Each number is 200 + 20 x the weight over the matrix's rms, rounded and kept within 0 to 999. Layers, rows and columns count from 0.

# layer 5 MLP down (transposed), 2688x448, rms 0.102, rows 2396-2427, columns 224-335
175,175,176,207,203,211,196,213,186,198,195,191,200,215,206,201,206,200,164,232,192,186,201,209,185,147,186,181,219,174,241,202,203,191,175,208,191,166,205,185,212,183,200,182,211,173,186,163,212,197,207,177,200,189,193,226,208,223,211,239,175,199,184,173,187,220,196,150,212,195,200,195,169,189,223,225,219,221,196,217,201,221,244,207,211,195,190,198,203,196,213,198,197,209,192,202,205,175,204,158,197,222,186,214,234,186,174,230,176,199,194,214
191,212,214,190,205,186,204,182,210,170,198,222,192,184,212,234,215,197,229,188,195,207,198,227,204,209,170,178,185,204,212,195,187,194,205,213,192,172,222,179,220,201,178,235,186,200,174,232,198,200,171,216,207,196,201,219,194,185,200,186,187,198,207,209,219,178,191,213,174,188,199,198,223,211,200,215,222,193,164,189,178,212,201,202,201,169,168,223,185,208,212,144,213,198,225,174,206,190,231,201,205,197,196,237,221,204,211,209,226,231,173,205
218,187,209,191,219,182,214,196,194,225,216,223,214,190,196,176,167,212,206,208,232,229,203,201,176,178,175,221,187,222,220,184,203,220,215,204,197,201,178,194,209,205,185,185,195,196,204,201,196,212,214,219,197,177,200,187,252,190,226,201,181,227,197,209,214,201,198,217,204,173,217,192,218,173,200,239,205,206,205,187,198,185,205,192,201,205,207,183,183,237,194,197,198,187,196,219,176,201,169,199,239,184,215,200,207,211,222,202,182,206,209,187
179,194,209,213,221,211,199,192,203,203,207,180,214,202,196,185,210,220,212,188,200,206,206,205,195,220,199,218,217,206,204,212,209,204,228,202,180,201,193,184,197,196,198,220,199,185,197,208,215,200,218,197,197,203,221,198,212,201,202,217,207,221,203,217,206,189,190,195,192,193,204,199,218,227,197,186,214,186,193,158,195,202,198,204,190,202,210,205,187,175,200,195,195,204,193,209,175,196,186,180,184,200,186,209,224,209,199,195,195,225,203,194
228,200,230,197,202,185,192,208,224,214,206,233,220,242,187,225,219,215,143,215,206,224,197,217,181,217,170,208,202,178,179,237,182,151,168,191,194,214,188,205,196,246,179,210,197,203,168,185,227,181,235,201,190,187,217,178,204,218,193,217,200,252,219,224,171,212,214,218,196,188,211,240,202,178,190,181,172,217,219,205,206,189,229,222,195,206,197,205,212,186,208,211,177,211,165,208,160,202,215,165,210,163,198,184,224,182,265,202,249,184,249,180
224,213,191,199,178,231,195,183,209,207,204,230,163,194,207,207,226,206,183,188,216,219,182,219,156,197,205,204,211,188,220,190,180,186,185,239,205,209,203,170,206,182,200,194,182,197,179,157,201,191,176,167,192,216,201,237,225,194,248,186,190,215,165,211,170,179,204,198,218,205,167,187,215,214,207,224,198,190,199,203,213,166,192,193,189,164,191,204,211,191,186,218,216,223,211,211,190,220,150,169,204,203,176,209,205,202,201,184,220,209,176,162
225,224,215,182,215,202,149,183,203,218,207,174,180,211,182,182,190,209,174,216,175,175,195,182,222,184,178,195,193,210,223,195,183,208,205,201,154,179,194,218,243,219,202,204,217,174,215,190,186,222,158,223,204,219,175,223,189,208,174,195,217,205,201,176,215,201,216,212,178,226,220,176,168,199,203,193,193,202,188,202,200,214,242,221,203,172,183,243,200,188,197,217,186,195,192,205,215,177,215,200,200,232,185,208,185,205,229,222,197,217,223,206
203,192,202,188,198,203,210,209,189,199,172,163,169,207,224,192,217,230,162,212,246,194,185,182,176,162,186,157,189,218,170,225,187,186,202,242,193,212,199,213,224,193,165,188,180,210,181,180,181,187,192,197,240,163,208,202,222,151,231,201,207,208,209,224,198,183,202,200,198,212,174,178,198,191,201,202,199,212,156,190,199,155,199,194,219,222,174,180,218,212,193,190,214,190,200,224,217,199,219,174,192,221,160,217,182,193,221,218,201,219,171,190
223,191,195,213,204,171,201,184,210,199,212,169,161,187,170,167,205,234,155,221,178,190,191,211,182,169,178,209,183,185,172,189,234,217,209,207,229,198,211,223,241,245,194,206,205,181,196,237,210,174,187,212,143,220,235,171,183,212,214,157,198,217,153,189,169,179,235,261,147,196,221,222,184,244,189,171,191,215,202,183,196,195,213,203,219,193,182,202,180,247,212,186,239,222,178,194,225,223,218,172,166,167,171,181,203,215,181,175,172,198,207,205
210,182,193,207,189,191,206,188,229,153,188,177,191,198,204,189,202,239,210,225,195,225,217,210,195,227,172,183,211,178,164,184,158,187,177,195,206,174,219,207,233,211,209,181,188,204,211,184,170,206,177,189,229,202,235,208,222,183,177,197,218,205,181,180,165,206,194,210,164,223,192,226,196,187,194,203,193,189,182,192,204,184,217,177,195,210,234,197,187,189,181,244,205,226,215,196,180,180,216,194,210,184,206,174,202,191,190,199,177,218,191,216
208,211,192,197,167,206,190,172,207,190,209,172,194,197,195,189,177,212,192,206,206,185,205,239,223,206,235,193,205,195,206,178,199,192,195,190,165,204,215,190,189,204,197,215,175,177,185,211,206,216,220,223,172,207,193,171,214,205,177,201,197,223,201,179,188,221,193,201,195,215,188,207,207,217,188,245,206,189,204,237,161,165,213,217,169,203,203,198,184,190,214,199,160,182,158,196,206,180,227,206,239,222,213,201,150,167,191,200,183,195,189,174
184,233,178,197,213,172,185,235,229,207,147,222,210,189,218,186,214,183,168,182,172,180,172,195,189,197,192,214,194,206,227,189,209,184,183,199,180,211,193,215,185,232,241,215,247,220,182,181,216,222,226,207,197,204,145,169,244,198,211,223,196,196,193,210,220,214,210,155,221,184,200,230,214,216,196,172,187,199,210,189,213,216,175,162,203,193,247,189,218,189,201,216,185,169,190,248,193,177,210,214,197,185,210,210,177,247,226,204,212,160,203,188
218,193,199,198,209,215,219,243,258,140,171,195,210,171,183,187,235,200,200,222,198,181,194,228,230,231,185,177,182,202,231,188,233,229,180,208,192,150,197,158,180,212,205,210,219,229,183,165,210,201,181,207,208,184,272,204,208,171,197,203,245,201,203,251,192,202,182,163,157,145,168,218,213,194,173,182,173,225,206,212,201,180,225,202,174,210,200,159,198,168,208,209,248,213,236,173,174,207,208,222,207,194,191,199,198,181,192,225,219,204,172,159
214,180,184,208,189,170,175,189,206,207,195,203,207,211,213,240,204,184,198,223,176,206,227,199,235,226,214,223,199,177,197,172,226,210,187,198,216,183,193,176,217,207,190,192,216,179,215,183,202,198,195,188,203,199,194,197,205,187,171,184,202,194,205,225,185,231,245,185,223,174,190,235,174,203,204,228,184,206,196,219,203,192,200,216,207,187,220,192,180,230,207,233,207,214,229,188,212,186,194,233,224,190,178,221,176,193,212,207,184,215,228,187
174,222,181,190,195,184,173,217,155,193,171,212,184,185,188,191,210,226,195,183,193,186,182,167,188,168,229,249,233,183,167,193,198,215,191,186,185,192,160,224,223,220,215,232,198,178,205,189,206,186,208,213,190,203,196,226,233,224,225,192,192,192,228,167,213,168,189,203,192,195,200,205,203,203,222,185,220,209,208,234,261,183,229,196,156,186,221,226,195,227,207,210,184,223,198,201,199,241,187,195,193,175,177,186,187,181,182,209,206,222,197,210
243,216,218,227,177,237,196,201,217,182,209,240,210,227,206,209,193,231,182,189,204,232,196,179,226,203,227,170,221,173,234,220,221,188,179,179,242,196,202,189,231,207,171,203,155,215,188,192,164,210,206,228,195,209,196,196,245,177,182,202,210,209,237,170,173,196,239,190,218,194,196,179,179,166,181,193,211,208,172,163,241,189,222,183,214,204,203,195,191,207,197,200,226,201,172,213,187,177,163,180,171,223,191,198,213,200,209,216,203,206,201,212
192,200,201,231,181,213,174,181,180,152,207,174,210,206,213,194,212,242,244,224,241,217,198,189,197,240,178,164,211,211,227,193,221,222,202,208,190,195,208,177,178,194,181,172,170,201,237,212,216,193,201,193,209,177,194,208,187,177,201,169,200,198,183,240,229,199,189,208,186,182,196,192,185,222,192,193,159,193,197,173,205,184,199,208,184,181,185,222,194,191,180,198,232,143,188,193,214,174,248,226,236,184,242,215,199,189,182,190,233,228,203,176
193,204,221,181,201,234,181,182,200,179,172,202,180,187,206,185,187,200,205,181,190,210,186,183,199,188,197,184,173,238,216,157,211,215,156,239,165,193,215,192,203,189,189,188,193,195,183,211,181,236,212,178,188,192,173,225,210,182,188,190,173,250,197,206,199,158,210,188,165,229,191,227,187,189,189,191,180,207,175,184,194,194,205,221,160,191,208,186,198,191,196,213,214,190,202,171,214,234,246,201,160,193,178,186,166,179,190,236,200,224,186,220
230,213,207,178,174,200,208,211,205,157,207,220,202,198,210,200,222,206,161,180,182,197,197,202,209,201,192,185,182,185,187,210,187,174,213,199,215,201,218,250,196,214,171,191,200,225,210,199,197,193,161,203,182,173,136,188,218,192,202,193,187,203,212,196,176,197,187,206,224,216,187,207,186,181,196,189,202,214,218,219,191,183,191,183,215,189,204,230,179,162,196,169,186,208,167,200,186,180,192,198,198,225,235,199,202,143,212,230,213,211,215,192
210,182,222,225,206,201,223,195,231,187,203,174,193,214,173,200,214,214,200,209,238,188,201,207,213,170,217,224,209,215,195,237,191,218,180,225,213,205,206,204,229,194,217,180,202,210,164,188,192,208,195,224,186,201,212,207,184,212,188,146,202,214,199,214,214,202,191,222,203,194,197,194,200,192,207,196,192,188,173,212,230,200,200,175,207,205,181,161,215,212,227,190,213,203,192,166,186,165,196,196,199,200,225,195,221,197,185,212,211,186,199,211
211,169,210,207,224,153,210,208,164,211,201,170,187,213,195,177,239,213,195,201,188,228,190,236,202,185,197,225,213,210,243,223,207,184,188,185,217,208,196,177,203,231,236,220,194,165,210,193,217,216,211,194,159,244,181,203,205,201,182,200,203,255,178,197,179,211,198,197,228,163,197,198,190,196,199,199,175,207,183,207,204,205,191,242,177,227,206,203,208,190,198,208,205,181,206,205,197,176,216,210,220,190,173,182,192,170,175,228,172,194,214,171
209,210,194,222,187,211,204,225,204,183,185,204,176,177,243,207,164,152,188,164,208,194,200,230,193,170,194,161,210,202,211,187,238,222,201,198,180,171,184,188,224,230,170,189,203,195,181,202,224,207,202,206,220,190,203,199,195,211,195,182,202,224,208,193,217,219,180,212,189,154,189,202,207,228,199,181,163,203,198,214,211,204,197,178,217,222,178,212,220,208,226,206,164,206,196,190,207,193,209,216,190,209,194,184,212,237,181,189,191,171,177,166
208,222,206,149,262,175,172,199,169,211,205,191,191,216,260,192,207,186,203,222,192,186,203,215,169,241,209,193,221,186,181,219,199,221,185,189,208,200,164,195,137,202,200,219,224,175,195,180,200,212,245,191,208,189,175,223,198,185,218,227,175,210,223,185,146,178,242,197,227,193,225,180,173,168,181,195,236,189,215,218,245,193,228,213,184,217,203,202,207,151,208,203,230,195,152,163,197,156,203,167,235,187,202,205,196,237,204,166,153,195,179,170
236,206,224,244,195,222,206,178,200,217,215,246,208,194,233,188,208,186,214,235,188,218,196,208,203,153,219,205,182,212,248,178,200,219,201,200,214,186,249,208,211,196,221,183,174,184,239,206,236,176,202,184,157,242,198,171,180,181,200,163,231,217,222,169,161,174,197,248,203,209,182,210,210,224,223,216,214,192,194,183,171,238,164,193,182,190,194,229,190,185,197,217,192,248,177,147,233,196,193,217,188,205,187,185,207,216,181,177,220,178,187,172
203,208,166,237,204,201,192,210,267,200,208,169,188,179,184,202,171,171,198,200,150,214,190,216,188,201,203,223,230,196,216,237,205,206,226,148,241,231,216,198,192,218,210,253,235,204,197,225,222,209,183,248,223,172,222,216,200,174,196,161,211,181,235,219,190,214,184,211,185,215,235,157,201,204,200,204,183,216,146,196,182,193,206,182,206,220,251,189,176,180,160,208,192,212,229,209,208,235,188,196,210,203,176,185,217,213,202,192,218,189,211,207
207,202,202,208,175,227,202,235,197,218,228,230,215,196,170,203,179,208,186,201,201,237,181,204,169,197,187,186,196,199,204,195,230,189,201,214,227,187,211,199,185,240,225,196,220,193,174,225,196,187,186,224,204,196,167,236,209,172,222,226,211,228,211,203,199,210,159,170,220,206,189,213,229,209,241,146,178,190,179,192,172,179,196,171,222,227,220,196,173,218,195,201,207,213,216,234,214,171,208,171,207,221,206,189,171,204,194,224,207,202,186,204
172,211,227,204,209,228,196,187,184,209,232,192,201,230,209,170,205,202,209,188,200,213,195,170,224,194,192,220,184,229,156,194,191,219,212,196,205,191,208,205,199,239,199,192,209,180,200,207,210,238,201,199,203,206,202,174,200,195,180,197,194,212,221,215,189,190,215,174,226,216,199,217,162,217,173,189,224,172,185,182,223,229,206,221,204,257,198,205,180,225,185,198,209,188,203,215,224,170,215,181,206,188,182,199,213,210,203,219,196,200,178,196
200,218,212,187,227,192,229,212,188,207,230,188,174,182,200,200,185,196,172,184,177,190,218,196,178,189,235,233,204,228,208,166,201,223,209,208,142,195,190,180,216,196,201,235,229,208,177,224,171,248,185,225,168,218,225,182,148,221,183,230,196,215,186,221,231,209,195,228,205,219,210,185,231,217,186,200,190,204,212,246,190,192,225,170,199,208,212,176,262,221,198,202,199,178,213,196,234,201,240,246,217,203,241,242,182,171,228,198,255,214,228,194
204,190,174,182,223,201,200,188,227,186,237,215,173,187,200,165,190,191,217,145,222,198,186,187,210,219,198,213,226,221,156,212,195,214,163,201,231,215,209,215,162,193,234,180,179,182,180,244,186,242,202,211,237,208,179,190,200,194,208,211,189,187,223,173,192,197,187,191,214,207,179,225,175,166,216,185,235,196,200,170,229,163,200,215,221,204,169,219,221,204,204,205,173,213,219,212,205,217,213,205,235,214,212,184,208,206,187,204,194,217,178,172
192,210,173,231,206,193,187,207,187,184,189,215,195,206,163,182,180,201,195,207,205,198,187,216,207,190,178,187,183,181,203,207,220,188,193,205,208,214,232,191,179,213,211,181,235,217,243,235,224,165,184,198,249,204,211,200,174,215,226,209,183,183,193,195,210,143,193,149,225,196,214,196,206,200,220,191,222,217,224,176,209,195,175,226,200,187,203,175,153,245,207,197,218,233,207,222,190,222,153,192,183,205,185,207,182,175,192,248,213,222,205,250
212,179,193,210,175,220,196,209,192,190,211,194,241,209,229,173,193,194,184,210,195,153,187,171,206,208,220,177,194,181,192,191,200,213,211,228,240,164,156,208,186,206,170,214,222,188,197,210,205,158,197,226,225,194,173,212,236,192,202,200,204,180,224,251,186,187,203,211,192,168,222,205,156,216,204,205,210,174,198,204,212,216,207,219,196,216,186,165,177,212,205,225,188,213,164,195,230,142,177,213,194,198,177,196,215,252,193,148,189,196,193,198
200,160,181,204,152,212,215,202,191,217,193,205,202,195,239,212,192,193,185,218,195,205,191,173,221,204,205,177,194,231,210,204,204,206,216,201,220,167,210,184,188,178,187,210,206,180,183,193,204,204,187,185,242,201,200,228,177,219,182,213,194,169,183,204,200,198,211,200,238,204,205,185,201,211,187,216,200,231,209,194,209,203,214,216,210,179,194,142,208,185,200,173,200,168,199,196,173,200,196,174,222,223,192,183,206,212,201,198,205,213,210,192
# layer 5 MLP up, 2688x448, rms 0.103, rows 2397-2427, columns 224-335
213,187,175,189,184,201,200,234,203,213,222,210,196,166,187,170,198,223,200,187,208,190,192,173,224,229,202,199,199,203,176,216,200,231,212,216,200,185,190,234,179,186,204,185,188,179,219,215,200,180,206,192,180,208,202,192,204,179,215,196,195,220,202,192,173,227,203,203,167,192,176,190,177,198,221,190,233,172,179,199,222,202,203,214,203,197,199,196,189,170,187,185,196,191,210,216,183,179,231,211,189,166,202,199,211,226,196,189,157,189,196,223
203,198,194,197,201,208,193,212,196,216,238,220,174,225,197,186,183,189,181,213,212,190,218,226,178,225,223,222,195,188,192,199,199,189,217,199,152,204,197,224,175,175,149,214,221,236,226,206,211,232,201,175,189,184,217,175,210,181,178,194,182,192,197,204,189,191,220,214,223,211,204,167,206,181,230,198,202,206,244,198,166,197,201,206,197,217,206,192,197,199,212,191,203,198,198,217,207,201,194,186,193,246,202,184,187,230,208,214,212,195,204,195
192,202,191,203,191,206,206,169,205,217,205,220,182,205,186,206,191,192,200,196,187,215,202,198,187,190,196,213,192,194,206,209,203,196,205,193,212,201,200,227,198,187,219,213,203,192,193,175,188,205,192,197,205,193,181,191,207,186,205,192,205,207,211,205,183,195,185,185,176,192,197,215,200,168,206,191,210,211,196,189,207,187,218,219,218,191,207,203,184,213,201,198,171,191,196,204,204,183,207,214,196,204,204,181,226,197,204,218,205,180,203,203
187,194,191,224,240,212,225,245,203,207,208,193,192,213,205,173,189,153,178,181,214,192,211,198,223,203,212,209,215,185,211,236,172,176,189,160,223,208,181,203,236,224,203,193,189,189,199,228,190,189,168,168,186,171,230,202,238,171,193,192,207,215,211,177,184,171,188,201,225,179,218,229,210,196,213,214,167,181,163,195,205,189,231,202,180,230,175,186,201,186,207,194,212,196,160,226,195,242,210,203,225,193,206,215,204,224,198,178,248,165,250,144
208,223,221,172,218,182,171,232,201,218,168,215,171,185,197,207,220,239,164,212,218,194,165,196,235,218,204,202,204,197,191,183,218,195,202,195,179,194,188,194,222,200,205,192,202,192,218,173,181,197,201,237,211,199,181,209,187,205,206,208,178,209,197,256,197,188,189,226,201,199,204,214,197,184,196,199,197,220,191,186,179,178,187,200,164,194,207,186,214,205,205,203,199,237,212,198,200,193,194,194,208,227,213,198,200,206,198,144,195,199,205,206
238,193,218,187,203,199,186,198,200,178,221,211,186,171,171,182,224,194,209,210,192,193,202,221,225,218,242,229,211,156,196,215,210,215,171,197,214,239,223,221,209,163,202,171,166,168,163,220,191,232,162,174,203,203,231,230,174,178,196,208,193,199,196,205,215,166,182,181,200,181,199,185,234,167,209,206,210,216,194,197,192,232,194,201,170,198,178,206,185,213,224,183,176,241,182,215,210,175,174,188,175,192,186,184,214,191,202,199,209,192,224,222
206,180,195,188,196,224,164,180,184,198,219,204,195,216,201,245,199,202,197,202,224,218,196,186,146,179,176,173,173,204,153,178,193,223,204,234,219,179,199,224,197,220,207,201,183,218,203,202,168,209,210,199,196,161,197,212,235,167,196,196,219,201,188,214,169,215,185,200,214,219,165,191,215,179,187,202,179,191,179,201,186,204,194,191,200,216,200,174,237,232,214,190,204,214,210,217,249,232,212,173,226,193,200,202,183,207,179,201,232,204,180,203
208,204,164,221,209,192,199,202,184,230,212,175,179,189,161,218,177,207,159,225,196,182,174,172,171,144,173,202,259,208,202,202,230,201,248,195,193,233,208,181,222,213,235,189,243,236,225,222,165,202,191,199,194,197,214,197,215,203,202,207,197,188,187,220,165,173,188,192,184,182,209,229,177,234,167,225,206,183,208,183,195,152,217,235,190,191,202,236,199,240,186,181,214,219,152,213,192,181,210,167,168,182,192,184,213,175,196,194,146,172,178,238
211,176,242,203,208,232,176,181,188,200,192,196,177,208,223,209,193,196,193,209,196,220,195,199,190,205,224,178,226,199,203,197,201,198,212,202,216,224,223,210,200,197,212,239,213,208,174,195,205,191,211,191,214,182,178,229,196,204,196,171,188,214,192,211,212,188,183,199,158,205,219,190,231,184,191,217,175,172,206,185,178,221,190,184,207,199,234,179,188,191,171,187,224,220,213,189,174,199,197,183,215,196,171,242,228,199,197,202,196,168,171,185
188,232,213,221,179,193,236,208,175,202,192,187,196,215,217,155,189,198,194,190,237,234,192,218,204,181,207,211,185,204,172,134,209,217,210,163,229,215,211,210,227,154,187,172,186,226,217,207,182,193,218,188,187,213,180,168,188,174,219,211,203,194,231,196,182,237,176,208,196,206,216,200,188,174,198,216,181,191,219,213,186,214,194,197,210,224,214,221,234,202,199,193,200,198,216,185,204,193,203,221,199,192,208,226,199,234,236,207,235,215,242,181
187,196,211,209,204,227,195,226,187,208,248,207,215,186,139,199,237,194,214,230,208,211,225,202,186,233,185,217,216,175,187,232,184,205,228,202,198,195,200,206,223,211,208,196,151,223,204,232,192,196,218,164,204,221,213,198,183,200,209,209,198,193,175,218,238,144,153,191,203,180,210,192,231,186,199,184,195,226,202,188,208,178,197,204,222,212,186,227,199,182,187,204,192,202,191,209,178,235,190,198,186,179,207,208,197,191,184,190,210,200,228,176
186,198,186,203,188,196,218,198,216,220,193,190,216,184,192,202,207,213,211,155,191,201,224,196,178,156,218,229,184,218,193,172,200,216,189,222,182,213,179,195,226,226,213,187,220,160,205,204,211,164,192,232,238,177,184,234,211,188,203,242,173,160,150,201,216,214,224,190,191,198,188,203,195,157,183,184,194,202,152,197,210,177,174,205,192,169,226,178,227,206,198,179,227,246,225,220,189,236,176,211,210,169,212,228,205,221,160,196,201,237,212,203
192,231,195,214,220,210,217,202,175,216,181,187,194,197,203,179,180,200,199,199,206,190,154,198,207,172,234,168,213,192,225,206,195,179,186,190,197,193,198,200,220,198,186,196,178,206,182,191,221,192,186,186,183,231,205,172,220,200,213,199,204,173,173,219,196,195,184,163,170,219,198,211,244,209,195,226,204,215,192,177,239,179,180,191,202,195,196,200,215,187,201,231,173,226,188,218,189,213,200,184,193,217,206,174,204,211,190,200,179,193,202,164
215,200,199,229,213,193,206,215,228,207,214,157,199,254,201,204,211,193,202,198,207,204,198,233,229,225,208,201,185,162,222,183,209,204,183,184,228,178,195,193,195,194,201,204,201,218,167,198,201,206,206,179,186,217,246,181,196,217,212,194,198,198,175,206,218,218,190,198,209,192,179,223,212,210,212,215,163,243,186,183,174,218,218,244,220,187,204,194,209,202,205,175,216,199,208,237,205,196,218,201,222,208,203,207,183,189,240,169,173,226,235,194
163,196,233,208,227,217,186,212,187,187,173,209,228,169,205,208,209,197,197,198,164,204,181,189,207,199,170,247,191,190,178,200,198,219,226,180,226,163,196,163,194,176,220,212,231,183,199,204,223,191,205,191,225,210,223,230,200,188,223,207,203,234,178,205,184,195,199,238,241,203,178,227,218,234,214,230,198,181,220,191,183,205,218,208,216,180,159,205,230,193,168,207,186,221,184,170,216,197,224,183,219,194,204,215,208,230,194,204,237,189,227,193
198,223,187,206,204,164,199,208,220,210,207,183,209,201,184,200,242,181,213,153,168,196,249,189,163,180,210,188,209,183,184,205,222,184,227,204,222,206,191,167,223,193,188,167,188,158,187,194,206,221,193,228,182,188,198,199,212,218,207,182,184,190,177,210,166,205,220,183,202,216,222,201,228,169,203,228,265,231,193,179,186,174,198,152,177,191,236,204,181,180,182,196,215,190,189,157,217,234,207,211,155,200,164,201,201,256,141,213,225,190,203,187
187,218,208,193,206,224,153,217,205,189,198,213,184,201,215,169,198,223,226,195,194,203,173,198,179,182,208,203,191,225,176,155,195,158,185,206,172,189,220,219,224,186,210,203,172,183,190,184,182,223,220,229,185,213,181,188,208,200,177,223,182,248,227,185,199,174,197,170,207,193,195,195,203,214,170,190,196,188,199,177,214,177,194,197,185,208,187,184,199,180,196,191,242,201,214,161,180,210,189,231,207,206,175,209,192,212,205,225,189,195,177,162
194,212,206,191,205,187,154,196,198,190,180,214,209,179,206,141,230,196,227,200,210,245,199,218,172,199,224,176,219,189,231,208,190,236,200,182,248,208,178,205,204,203,206,178,200,246,194,197,202,208,203,212,207,187,198,208,214,210,162,158,193,230,191,212,202,195,171,221,200,204,184,207,184,198,188,206,202,218,216,159,225,178,204,209,187,165,203,199,189,209,179,176,213,205,196,187,195,191,178,224,205,229,187,225,202,211,202,208,168,170,167,200
185,196,190,175,207,183,183,197,237,206,224,200,200,226,205,207,190,195,196,226,185,201,221,200,191,201,175,191,186,210,210,179,232,194,224,197,200,207,166,177,185,217,201,188,203,207,210,195,216,217,216,199,223,198,178,203,217,189,217,212,183,159,240,182,185,155,222,182,198,176,223,196,199,168,182,167,190,193,216,184,188,205,193,194,199,218,223,222,203,165,160,204,204,186,197,197,220,206,199,199,177,202,186,205,195,198,160,160,211,208,214,174
185,197,211,190,187,223,201,202,206,196,214,261,220,192,211,178,182,172,201,230,204,194,231,156,194,201,183,186,184,195,188,191,183,204,210,220,157,222,220,226,196,230,200,206,213,215,214,176,207,194,206,199,220,163,229,221,202,191,215,168,191,161,220,188,188,197,200,181,209,209,202,213,196,203,182,217,215,186,226,195,199,209,221,206,196,204,183,198,152,169,169,224,223,172,208,176,199,173,179,237,163,180,212,195,185,201,214,167,236,195,181,213
186,211,209,199,192,189,160,192,244,221,221,180,242,185,195,183,205,238,198,183,219,203,216,207,171,207,194,224,178,222,203,192,179,194,187,224,203,191,228,220,183,181,178,196,239,205,208,213,199,206,193,150,212,226,204,154,182,194,207,161,208,215,160,189,217,201,182,191,213,220,192,232,201,158,233,229,201,151,189,210,175,205,223,221,212,199,167,206,172,200,161,217,222,217,196,216,214,204,185,216,232,205,178,209,184,177,220,183,214,188,253,217
199,206,198,164,193,167,196,197,199,209,208,195,233,226,203,180,204,209,180,232,185,197,197,185,173,193,235,207,172,205,185,181,197,214,171,177,214,210,218,195,202,193,195,207,193,217,225,173,195,186,247,194,204,203,183,212,182,205,206,194,228,188,153,204,168,174,153,177,186,216,205,155,216,212,206,180,173,202,179,183,163,198,178,202,188,212,175,193,243,199,177,211,219,170,163,202,166,224,192,225,189,190,195,248,176,231,203,197,168,171,202,197
177,187,224,174,194,185,202,188,187,187,229,164,151,204,169,214,233,216,194,169,186,248,191,201,187,228,179,215,184,192,177,207,212,181,188,224,199,217,198,220,225,209,219,196,231,173,197,186,181,201,222,204,251,199,212,212,214,216,178,214,195,189,246,227,209,232,189,192,189,213,225,167,196,178,190,203,189,218,196,241,221,156,212,202,175,186,199,191,196,159,230,228,237,184,217,205,203,259,172,192,219,181,174,210,212,214,206,221,242,202,184,227
186,198,199,188,189,191,188,201,188,209,146,174,215,209,197,207,230,216,171,190,175,229,182,188,208,183,191,208,212,175,221,202,178,181,193,220,188,205,157,208,194,207,213,194,248,245,222,196,235,204,193,136,218,227,184,206,164,211,215,176,189,169,192,159,203,227,151,242,236,195,169,170,227,235,206,206,177,184,194,191,161,190,200,219,211,195,192,195,216,185,210,181,193,249,178,189,186,187,182,183,211,179,203,188,196,215,187,206,195,222,208,170
222,177,217,205,227,222,184,194,195,202,189,197,211,187,182,211,201,214,221,181,185,215,181,191,219,223,177,228,194,183,188,182,193,221,209,198,188,190,224,191,203,204,189,217,202,205,204,195,205,162,200,186,166,218,241,223,205,234,193,187,182,195,165,214,188,200,209,215,217,184,207,220,161,176,162,194,223,207,191,192,174,224,197,216,205,188,200,180,220,191,212,175,177,187,198,197,166,205,180,224,222,181,232,208,201,190,239,220,229,192,211,212
214,187,176,214,193,206,219,227,222,224,198,191,206,202,187,215,183,182,180,191,183,221,212,202,174,228,226,172,200,201,230,183,219,180,212,197,191,212,188,189,193,180,186,222,184,210,174,198,200,211,212,222,203,174,206,198,185,201,205,238,213,205,204,200,221,172,191,204,196,220,194,201,211,180,189,207,220,206,225,207,181,199,199,231,240,204,176,252,240,203,192,214,230,231,182,207,195,207,195,192,201,188,197,213,184,211,191,234,191,211,227,201
178,232,194,194,217,203,201,236,178,232,189,220,206,231,199,188,176,205,180,175,179,196,222,184,197,170,194,221,204,199,197,201,182,195,192,168,206,182,214,194,202,170,185,216,211,169,199,169,166,227,162,166,232,201,183,189,159,174,159,189,165,209,204,197,201,201,202,271,177,229,215,192,195,201,200,210,200,139,164,212,172,243,200,178,153,223,179,208,207,200,214,172,191,191,210,204,166,186,183,188,219,208,205,158,207,170,234,201,172,205,203,177
181,211,185,213,150,241,217,214,181,192,194,193,216,185,186,212,195,196,211,163,200,220,202,204,197,226,200,232,173,204,207,147,210,197,224,213,158,163,194,202,223,248,190,185,209,185,174,153,227,179,186,190,153,166,184,189,188,218,206,199,201,192,224,220,180,216,228,217,234,192,240,185,206,207,184,235,179,219,212,222,211,198,206,174,177,226,198,201,217,174,199,202,192,208,187,190,198,195,175,224,163,189,175,216,182,218,193,178,198,167,235,202
219,198,189,208,219,193,198,188,183,213,192,186,204,197,222,194,209,187,242,205,204,195,219,212,228,187,238,198,172,173,188,199,208,177,202,209,205,191,190,209,194,208,190,188,196,211,200,203,181,214,213,207,248,249,202,188,152,164,213,231,230,206,207,213,166,196,230,199,210,186,175,221,221,211,207,229,209,219,208,211,193,232,196,198,188,174,221,196,191,228,219,216,186,233,206,182,173,218,204,205,167,193,226,229,201,202,211,147,209,195,177,192
215,189,194,181,188,215,226,184,190,213,197,215,189,204,244,169,183,240,214,188,225,178,248,197,236,211,214,228,182,234,182,256,233,193,214,197,227,218,197,189,176,160,250,171,203,159,176,168,206,175,210,181,223,235,217,194,199,184,224,176,220,236,212,154,208,226,208,183,224,213,193,187,220,228,197,195,222,195,197,176,223,198,169,199,187,217,221,204,167,186,187,171,154,180,264,171,192,204,181,175,213,188,211,227,194,210,219,185,225,195,197,204
205,248,182,191,200,181,190,189,216,209,202,196,199,214,203,158,220,215,206,186,207,179,184,199,182,207,229,221,195,161,206,166,213,199,204,210,172,227,214,211,195,182,244,201,234,191,230,207,156,169,170,174,185,225,221,197,213,188,202,205,194,221,191,204,189,170,193,221,202,193,207,211,196,218,199,215,216,182,189,177,193,180,190,177,192,179,195,209,171,193,198,228,164,249,218,208,210,216,214,212,200,241,212,213,217,187,215,196,172,165,197,193